Part of a small language model's weights.
Size: 10 layers, width 512, 8 heads of 64, MLP 2048 squared ReLU, vocabulary 13027.
Architecture: RMSNorm after each residual sum, rotary positions, no biases in attention or MLP, embeddings untied during training, normalized queries and keys, local attention windows, paired heads, exclusive self-attention, value embeddings, a smear gate.
Training: a variant of Adam for these matrices, 7210 steps.
Each number is 500 + 50 x the weight over its row's rms, rounded and kept within 0 to 999. Layers, rows and columns count from 0. Numbers have three digits each. The size before them is the row's rms in percent of the matrix's.

# layer 2 MLP up, 2048x512, rms 0.036, rows 1251-1276, columns 256-383
093:386554430634476492472575510506548542590496572478505452503505574455476452453485491512483455493522539541504593561501500444431498421529492459541549446557381545446505500521479427542610453485462617470570423512529495477509590406579650450461476497551516495415496531424427488513491535514597476417495559570524488498474496470478414458455478516502474476509480468557453541471507603501499514533545
104:469518529518427474549452540543488649537471568570490475489515410402537570536442451467510447526483438447555515533468498520539538528558481532537623479539510507540489547546459430552470555538437474453494527446453479549589499472441524534485503516578534518426566493529503447486567487479606535456562548440532564457495530481477528523498468461488536523455511457464436532501466555492467594471497
110:588465455504524435479531495560512587528544466568433470566521543514474560527492510565404468480464443522453490549472506601458570521538505574529524523481526438553498593511461505444499484525576448404498493514507504572522524519419492599441450534557475495480490442519531423511536505409573534537539532451510529471483534428431421528552458530521579512433559460502457518514514541500440520529515
097:538510416529476454453477485504479485551537498496485478451435494559496475530525483543535483469517492592620490581532471542555467471583527445561519524557517437519486491534498466500545622442596524565513557523487524518468527505455464559498586516549476495461490448546526454420551493453456441568516452529445493409548490438365456476433568495617495481514518554552491454517485519577530459476530
102:446568418429474478514483446511524416551551559461512551524390586555510526427504551443397573441501433500479538566573458521559494482485524444483460528560427471458417396634495549512569546576442551473544551389465473514458463456510600509407518466493567509437491486417562497521522563462498474461509507575454473449462510455448519448474479521566496506435510517535473453490549552532524463555453
102:490483455502475501531453566583580510550489560466483501509481450438489431530529559471463558530543582568481518463484489474522527484487616488575437544570481489515458477489445518610530472474396506488512509449448548508567452446545497443489542496547602513415510531534431490435507525472577466354555522454494524490550474532468543482519615449482519515463541475603358455539478468554536484502529
101:518405531523558509543448483538541424531502491498477511520482588503466466559565510467538550473609412559509493478531464533551482502488489504542502497588453505477471537512365545578553492468434494523497510463434410451464534501518475459475470464514516501495476494471439493530511617527554547471547494490453415545501520419474545602497515541518575520502511523526454438575475488460484416487482
116:467514528437485511646488527515451480559524568572444479460531480485476542510532476471493552422588519587503519555536443552464523414526499491396513430511449606489487555543488522518511471487538486596591533488410584491508479434534501508482480599499478548459541521513477500498498577478620483553528531513458507523577529427549547393438405420473466501487575500513399445483598576466517539512645
105:538549451436601482504473444558604558536488483587491444538479476531430447456548538485467525537429440516445434494569464508580454438489513484503573502604468490589585488411504525474460551512518589475537564485509540528458499479472477565412477483490486485478488505479522515407568409498577467507550474505478510494489467449561569493514483475412577478495519507455371523434550500488529541557645
105:511522566527551577575533517515522494532479497487437489499522424496481526510494541538549500501533504469434436470506509609440503443493563424421461526506502538562486536570483449572469568493504531387467464497529395381413518448477479423521508492536524458516521561465481377519486512586573512368536608476471495553508466385484532386522570446549521485480545464575500378521518489499507501556512
104:511422457454484554482481506493462501474613555513564532503485545586460472529465467478450506466470505419391570469523430533495467447492497444433504514506557587516454446508453467498470490509466522488571482468560417554468518450517541432482534598537503542343578489431521445448469595466575571504471547484458513486438555413442500469465501445545496553528516433484484590534530480468372501509497
109:438529529551524512619447450520591442520491552505457547564457521543477470485487367540504539467447493454514546571436512538527631495488433560522559461528566500469551389454495509514488558434404512546525483441473450537537535537558652427422477444553385533416537522523429539497454579510505487483530541594553476526528543515514512493524519389468540479521491505443433455417566521514525495601580
100:439558484518555588528520440538489447411528520518572419406533547521452570453530567553521465419496517574453514576534528487534537412581482505581583461480480510515446538591455589532518546431465427558494499478531493495442509457439528560516574515558534465509601489403497511503506489599519487440466556559399553503515422484446528515486498461530520497408475534450514439481609611469518598561492
100:501501503489556564534456475639555520494496460540590469500581503433456521506457551539424450407525474544490526434481486501506434521640515518573568484613530494514561470566460524551530555521461463355624509485477371479546546512542595510521471465470483539512594434419518562473614528593505519527599477454494425428550427428463516551511468527502431464497534464550546461521570426461405499579509
092:547468480561443549586548503595499511476350474526602468627553424521509579465600469497442459480567518481475535549492514509492466500524438460498481489596367496428486541426495521518520467448545474465580469441652509459441486539547491557462449440398548513516455429412508443553510433394486417471581535551397582557539511538408401551560479551457428581541522504559492600508525467565528505453633
101:464437510668493581465427509516537561462440418454564515493480533453435505501494425552596455515518449480439505533495422492574447473511554478430588456531570670544431567545434492501492509560468470515499547434390516481545597424498514499475504418469536484561549576498472499471536517477459589418552558570452402467504522426458398466469538534480500475463517534533514522559539564514496517451458
098:450586502512440561523460454542612477514465444472521492558458475536558504407515508543475473389535515582531489528450408468554544560535494416615540418601510516472480473408423555542513507469487448468554491428498494452467506386559439444526515527502602484538520563496471383527524473499445509473550561593388551569519514390502472492603487507440434482509550480428436582607538517475570566491513
109:499414448455398503464470528447485521461477437565537450597556468574561461512430531444447453473550567486481514521483522490477466505544558455483537503566465534634640507486520455531511478537382531479543534453427495509434545533512572547456454490477496447525501532560421425474491588518533483497399484501549423565525484530490502586488545584458463556447485547473519429475436437568378553532539
091:531567475510468584479481481602529494508580553514579559498546414499539452555551525478481465502579480439490486549488413508500489439550475541514525486520538511535473506453432489479495513499527497530570472468423487524454636495523566535527474547448547487449476565428454517523536500504509424485574520562496479511589504583516451548471601468430547468469520433493390519524583557573471494564549
101:482460413494534543564445450523523542475490578513578504472445517552484480564395533581541528507597461479455487517472569547487413512546433454419526569545430536443604530502508522501423508398475425556550405423466443517498466413509464508472460428410476474519426494565526493531527500576467502524472529520466463513489581497511503490619482453442595532504552531543538538573517483382484486488496
098:468468598561542516554437393503509517524449556585513469529557536478530517465543530480455570458452475560480533513398446509482473564530569451535539548580439614397586365499426528582482441474430484581626555450496543563546481440551495479485431488454503468460504441479334400567564455549389564509554455552334459509562517438491406423555553532552523546467523485531481443455479471458487552524564
083:529532401568485520578475345554447515543485499477560515464354444474521536472474417546462492425559468559532461540488517585496449454647412532490482596504534521564589477475427492492569510497579521407482547484483357539528480428555581405537433542460505459444470497557522463500555545435454554549523469523542562454493580447533459537470515459517546488517597480480487490569543470494496445419487
097:499499448518515468503474453534488554492490488523522524445427581470477461472476443675502442395552507533505508577521489555516515450479563496479489449481521558514522546440518424560458474527465508474503480423469458461556565407425528565526534532538578417352499537519477495542537639528426423546445558575459441464508535528472437526496573470449496425463572549448519396518579512530509578543581
099:548488447540567402527550443489503454602505559438543565427514503484519501355540441514478476503475512537430522497530509520550531389577459536457504471528389519469564458446379510467433491604450476504491518506460470580429522460461491508540538468482485360457473421548508519504436578513538445425535500562503540499456592511432474415473470515486529484427504485537557445535504460405525500503466
106:488538616542512381517489472493499650413503478503550447474452506477470574477510519545528533486559459517520413557464477519478571598568550435543500497505469538506543594456470569488525550425517461503452537520477485484394430489461488501504547543598436502483507516371566403493559486488431509477478492512553595519543547584411442540506480414554483547401471358502548447566474470530493503484525
098:495448530518580519519460583523540480498493472450554510596452505580536480479514465492573531428510633581440484559500348504556550456499547503513493415567453574438514420456526525520552488473487469473521489462542434540569573454434580479451477618495458488504493553540410601542522481539479568456499449524441537501553446597557551524528543545519527459495459494416417564451494466528453474507525
# layer 2 MLP down (transposed), 2048x512, rms 0.0254, rows 1251-1275, columns 256-383
097:524474510448474531526415496473496514436568452575470469442540486490525547476490474399493569553376503551594617409528514476432491494500502528524458513535421526439507542473474555506498451560475468505477492549498562466532504464447509504534535476552595564513449465503542495577455541450465510503488516448562438561511537487602451547459497528516496540478524401500531644406434545525537464479515
096:483501536522502464523446558502510449526574454594545553508554501592463598605503485530506485490509417474488557444472456546503442413467445539516457497521542479563479524451460515517441555413468433525506580504439509520545461549510537595483522494534529540575633550457457438467471471525469558527444487456543534426525497455475598481478551488412510439513453524482559535518519498516437481501492
106:542504498502453497552484499581493524474500500461411572462550525443539584587498380490505434579552536548609582447453518345446612515569508555519559546621502578577510510563481414509484455471576490467461603588483587560521470491490514645461478464458519554531459497475421500572532415552490509489544362451511538439506468443510435508579569467529492504545559448508491437483513545470509526398523
097:498509510527430532488537461444507515510473516549542552471484451488409447437504553523501558536519433513413491441492540445452517456552534494443573571541504525470458546505498550618538439591488506522460485599509494547491477471437445473449463484535483415573456580393486499475509419461463428464579521463355419511540416530542467458489551542573562387483473449480495515453495424495435489413475
090:439487484561490587415484501401476484587550556449528556505535560494584467545471489426495596461579597455494528500496496473430480519483519517571460535507481483460448535522633470559503423498469510451457475505454545473441451476496508485446458446434487491492483471451461543535521496444486548507437472586494661423492529535523552513460356506463499523448500441447438506460465469434489509521472
104:540480478560477497435433549410436401436463457390551415465475501434504517531518457529519525553566518485599451426515539580665569446501514518567585415488573559557494521469569515491512503525482447444428539544522584494495431460567519556465483500422469491474505558486522434487512459529429479480596429446484508497516464581524516503445463500585559514438531511541505553502481554486459578485469
102:519485544360514475514593482452502520523508428483486517269491433483517436472493558546499485525454631535489594480509387534446525489505551499546487470474421560490534531395463470497543511469487496413584485439499507484598543476545505462519458479482564541574397409533505583661600465582545567470507447481550470495455518457529486421436436478523521457521510509524458571458515544487523522499467
108:484532517480503516463455502475468575550514470577549501486463524432563522538429543432526588498547472461431500500543494489413481458520534483544540496489455450498468527479575565522529425520526523562581422523500568563487468471446491505491417529525367562511487486540509434518523576426446488451434515432543507541536519444513616470429435554508504542486500516498446450515643492437554515442445
094:501455495412535468450501458509473555564443481493469517539520489494454407512383511422456555409486443486468463498481470495529619505392477537474467430457523483452528542463539524519495484526452504540452458509510465508522509645518518444414569565443488481474453531501539557537450512491527503552469520488589463546510557491515539519453481500540488483569479508501494403462498559538457578481499
099:574560500597415401442480430451544510493531559528508448497397476495549539472503513473583462518441478607578461618551485500523524495563563453516580546549490552492555510486498534497492500464482389527483549515463500490522575494416514505473535544456525422470506512440406479548449528535495534450496518505481495471575510448403449485470586502520517474535465436465583445523449554473502466523505
107:566470555458585510478552566504443401466517514523567551518508516510447524620510518452478594570488407415463585433530527447520385518489467459492493437486517393548442522451508481560475503549498553492538465599516425488398566465501591483494536516476478543541556484564560564490389530390472535427581571529551501534407565510441464543381431534435461528517455486491515537466482423465428459574491
115:543538588427551413572585462532448539465507469442446539542509435493562443520502483603515543514461436500420476543509458510632477560488530489458490478369545427418476492539478511487575563503453516547522520497506430528548499570494546497534615468560541564483531512554441502422421504512550525495492500591560604461500602495467518462451463444465465516517457562378428514515547497526550505583490
104:455441510541516483468529469402493450541461508520512554569482607508408511389545530628517533505467493576539564568575528413442526465503551461414466537406468568502456485503530556436444488476470518518430522420544496461457459487491471519499482471479574586418519567531453479482451607533440500534428533466488459612525505461528491556409534578564568438507546490587503448581472477519561593463559
112:519407519470598512520404513585513571450552473435444580393520562500531505466442509429496492558537459526475551484464436494501540468467457446400475480602459447446544520572434452538500480417485471615564567455446578466414478512540490498426450541414436511495466539522469555620566512628490669482487475495526496561475572471537482393467500541506562510411520524525495539458451536576462522506501
093:486509450419560486472527464478517411596546374500569510482608514413546507480535545497480545496494492536558552516466541467438544399506495480507575431530434485527564534463511550467594411545547444421445383466508443497560520464445499523525409544413528482508507446473534538415457529434454526494562359574670503540447611451518549461363609548522447469560459480591579418543479496454490497444441
099:428418518524493505470469498556389546494513548496550505553584548485460447563573586507471543481456495491502493538371512446524467570440467487576558519509510543462544412403556572540564426465524435515469521548479472485491492551518484487431529531430478537523502600532536529335506416559511526451485519618473562491408405482534508586432485515497476490488459473466510488568493388441483540510507
106:491495448583560469528462464414464495564460544505476531424506522535542475549513475565476558545485621575559557404566468460438444480568543583493466514349447549355466492403513580447508454505422558476546447560510433436608483611494524479496520542456584564449406437504505491477523412481508437484461581487505483548446463559555492496524581373492557466494391497542470565540532527432512489510401
105:446554455560533492494425438502449486561542493436442479470559548536466574497517410403497546504602480460519396525509516512445493474535515446453537463447500403505539504470414426498473568473522495515576424415588552454483446427530466502556470433519514490469498478511501509520469610554494476486412603512568540477519502384556571568491491501486534392505496521533545420474541373527493536493515
089:439540563509523629518486484469603535576485433424615456561488474526456478550461473556464481501489607489527568499573500425491518527470404492454530503478472600477539523456550478500537535460500588496489542558544536472530537533605492438587487495524548519540561597506490516540487533540489371468585510577450447444511517529511455437458452443445545453515475451504499525391497512586468531470511
103:568517478513435591487513504601540375471560475560490465508494514438562523618532510553512424595655483507542487526505517512529544435527475394537521556480424531488538548513520427416409433518541455565524482445436520617467525508466539468494483432498450637471480512507608473460430485506605455388492482502503462466541462514600561546522525488465547472468489516514519458604452499575610520468570
107:481469474521435529522490400431457562586484632543442451538493551473523552642469414452415437513448583530606463456468454451506411506559554520525565487460450536493537534546471486499513395551416552519542485467552469457523552538510561477479485472517566530528474483479467570398512412517472464557517492557431492492501493437497398475495467505540511526450496561494431493528451512451514546518485
077:455549465511531471477490452486544551493479415599538442500504451445478565436510512525434506587521514554451598534485463633480449533491574534566628557499383558545555418563498524431512440590537523422467476558505453535439534502482471558541560481464540447480423556478373452657490526540462484546463440433583490465446513423510532485460565443464540547543509502548535492462528488567490502406451
096:522593471467475506478475567410543490463532575495408522428540486568425530599566522420476470485528563534523524480527627505439476393490546548510559507493462586557471471564451475481459423666470545470532546443518626426435416510483520533519504470463391532478532440477436449496473548523491459478489543443459525396540482528502598415453508458515484430491451508518412454523527504507525542577450
104:495493510484472542603501404448457559491545486473458432486455558525560537437512490450400471585524521573421430538539476439455437491453427414497535477529484446494473465538456538352562465408504526522530533496511526514580502465472489551519431581538630539530505512502497503498463393484501575510583549570529375478591469445578521534444531511451531574560494570527474458484415488452437445514462
103:508519539508462429488522499472495442521337520525407550463461501475545504502423507517592547539500476499469502489461469474493421534506364500512400496518483516562532497377504504474485452504475560499505458528440525565560398544511409568553544523507372554497536472472502382497501509524498511537477438434488485399477562499454513444557485549495486514573433537602450465495446505506502458487525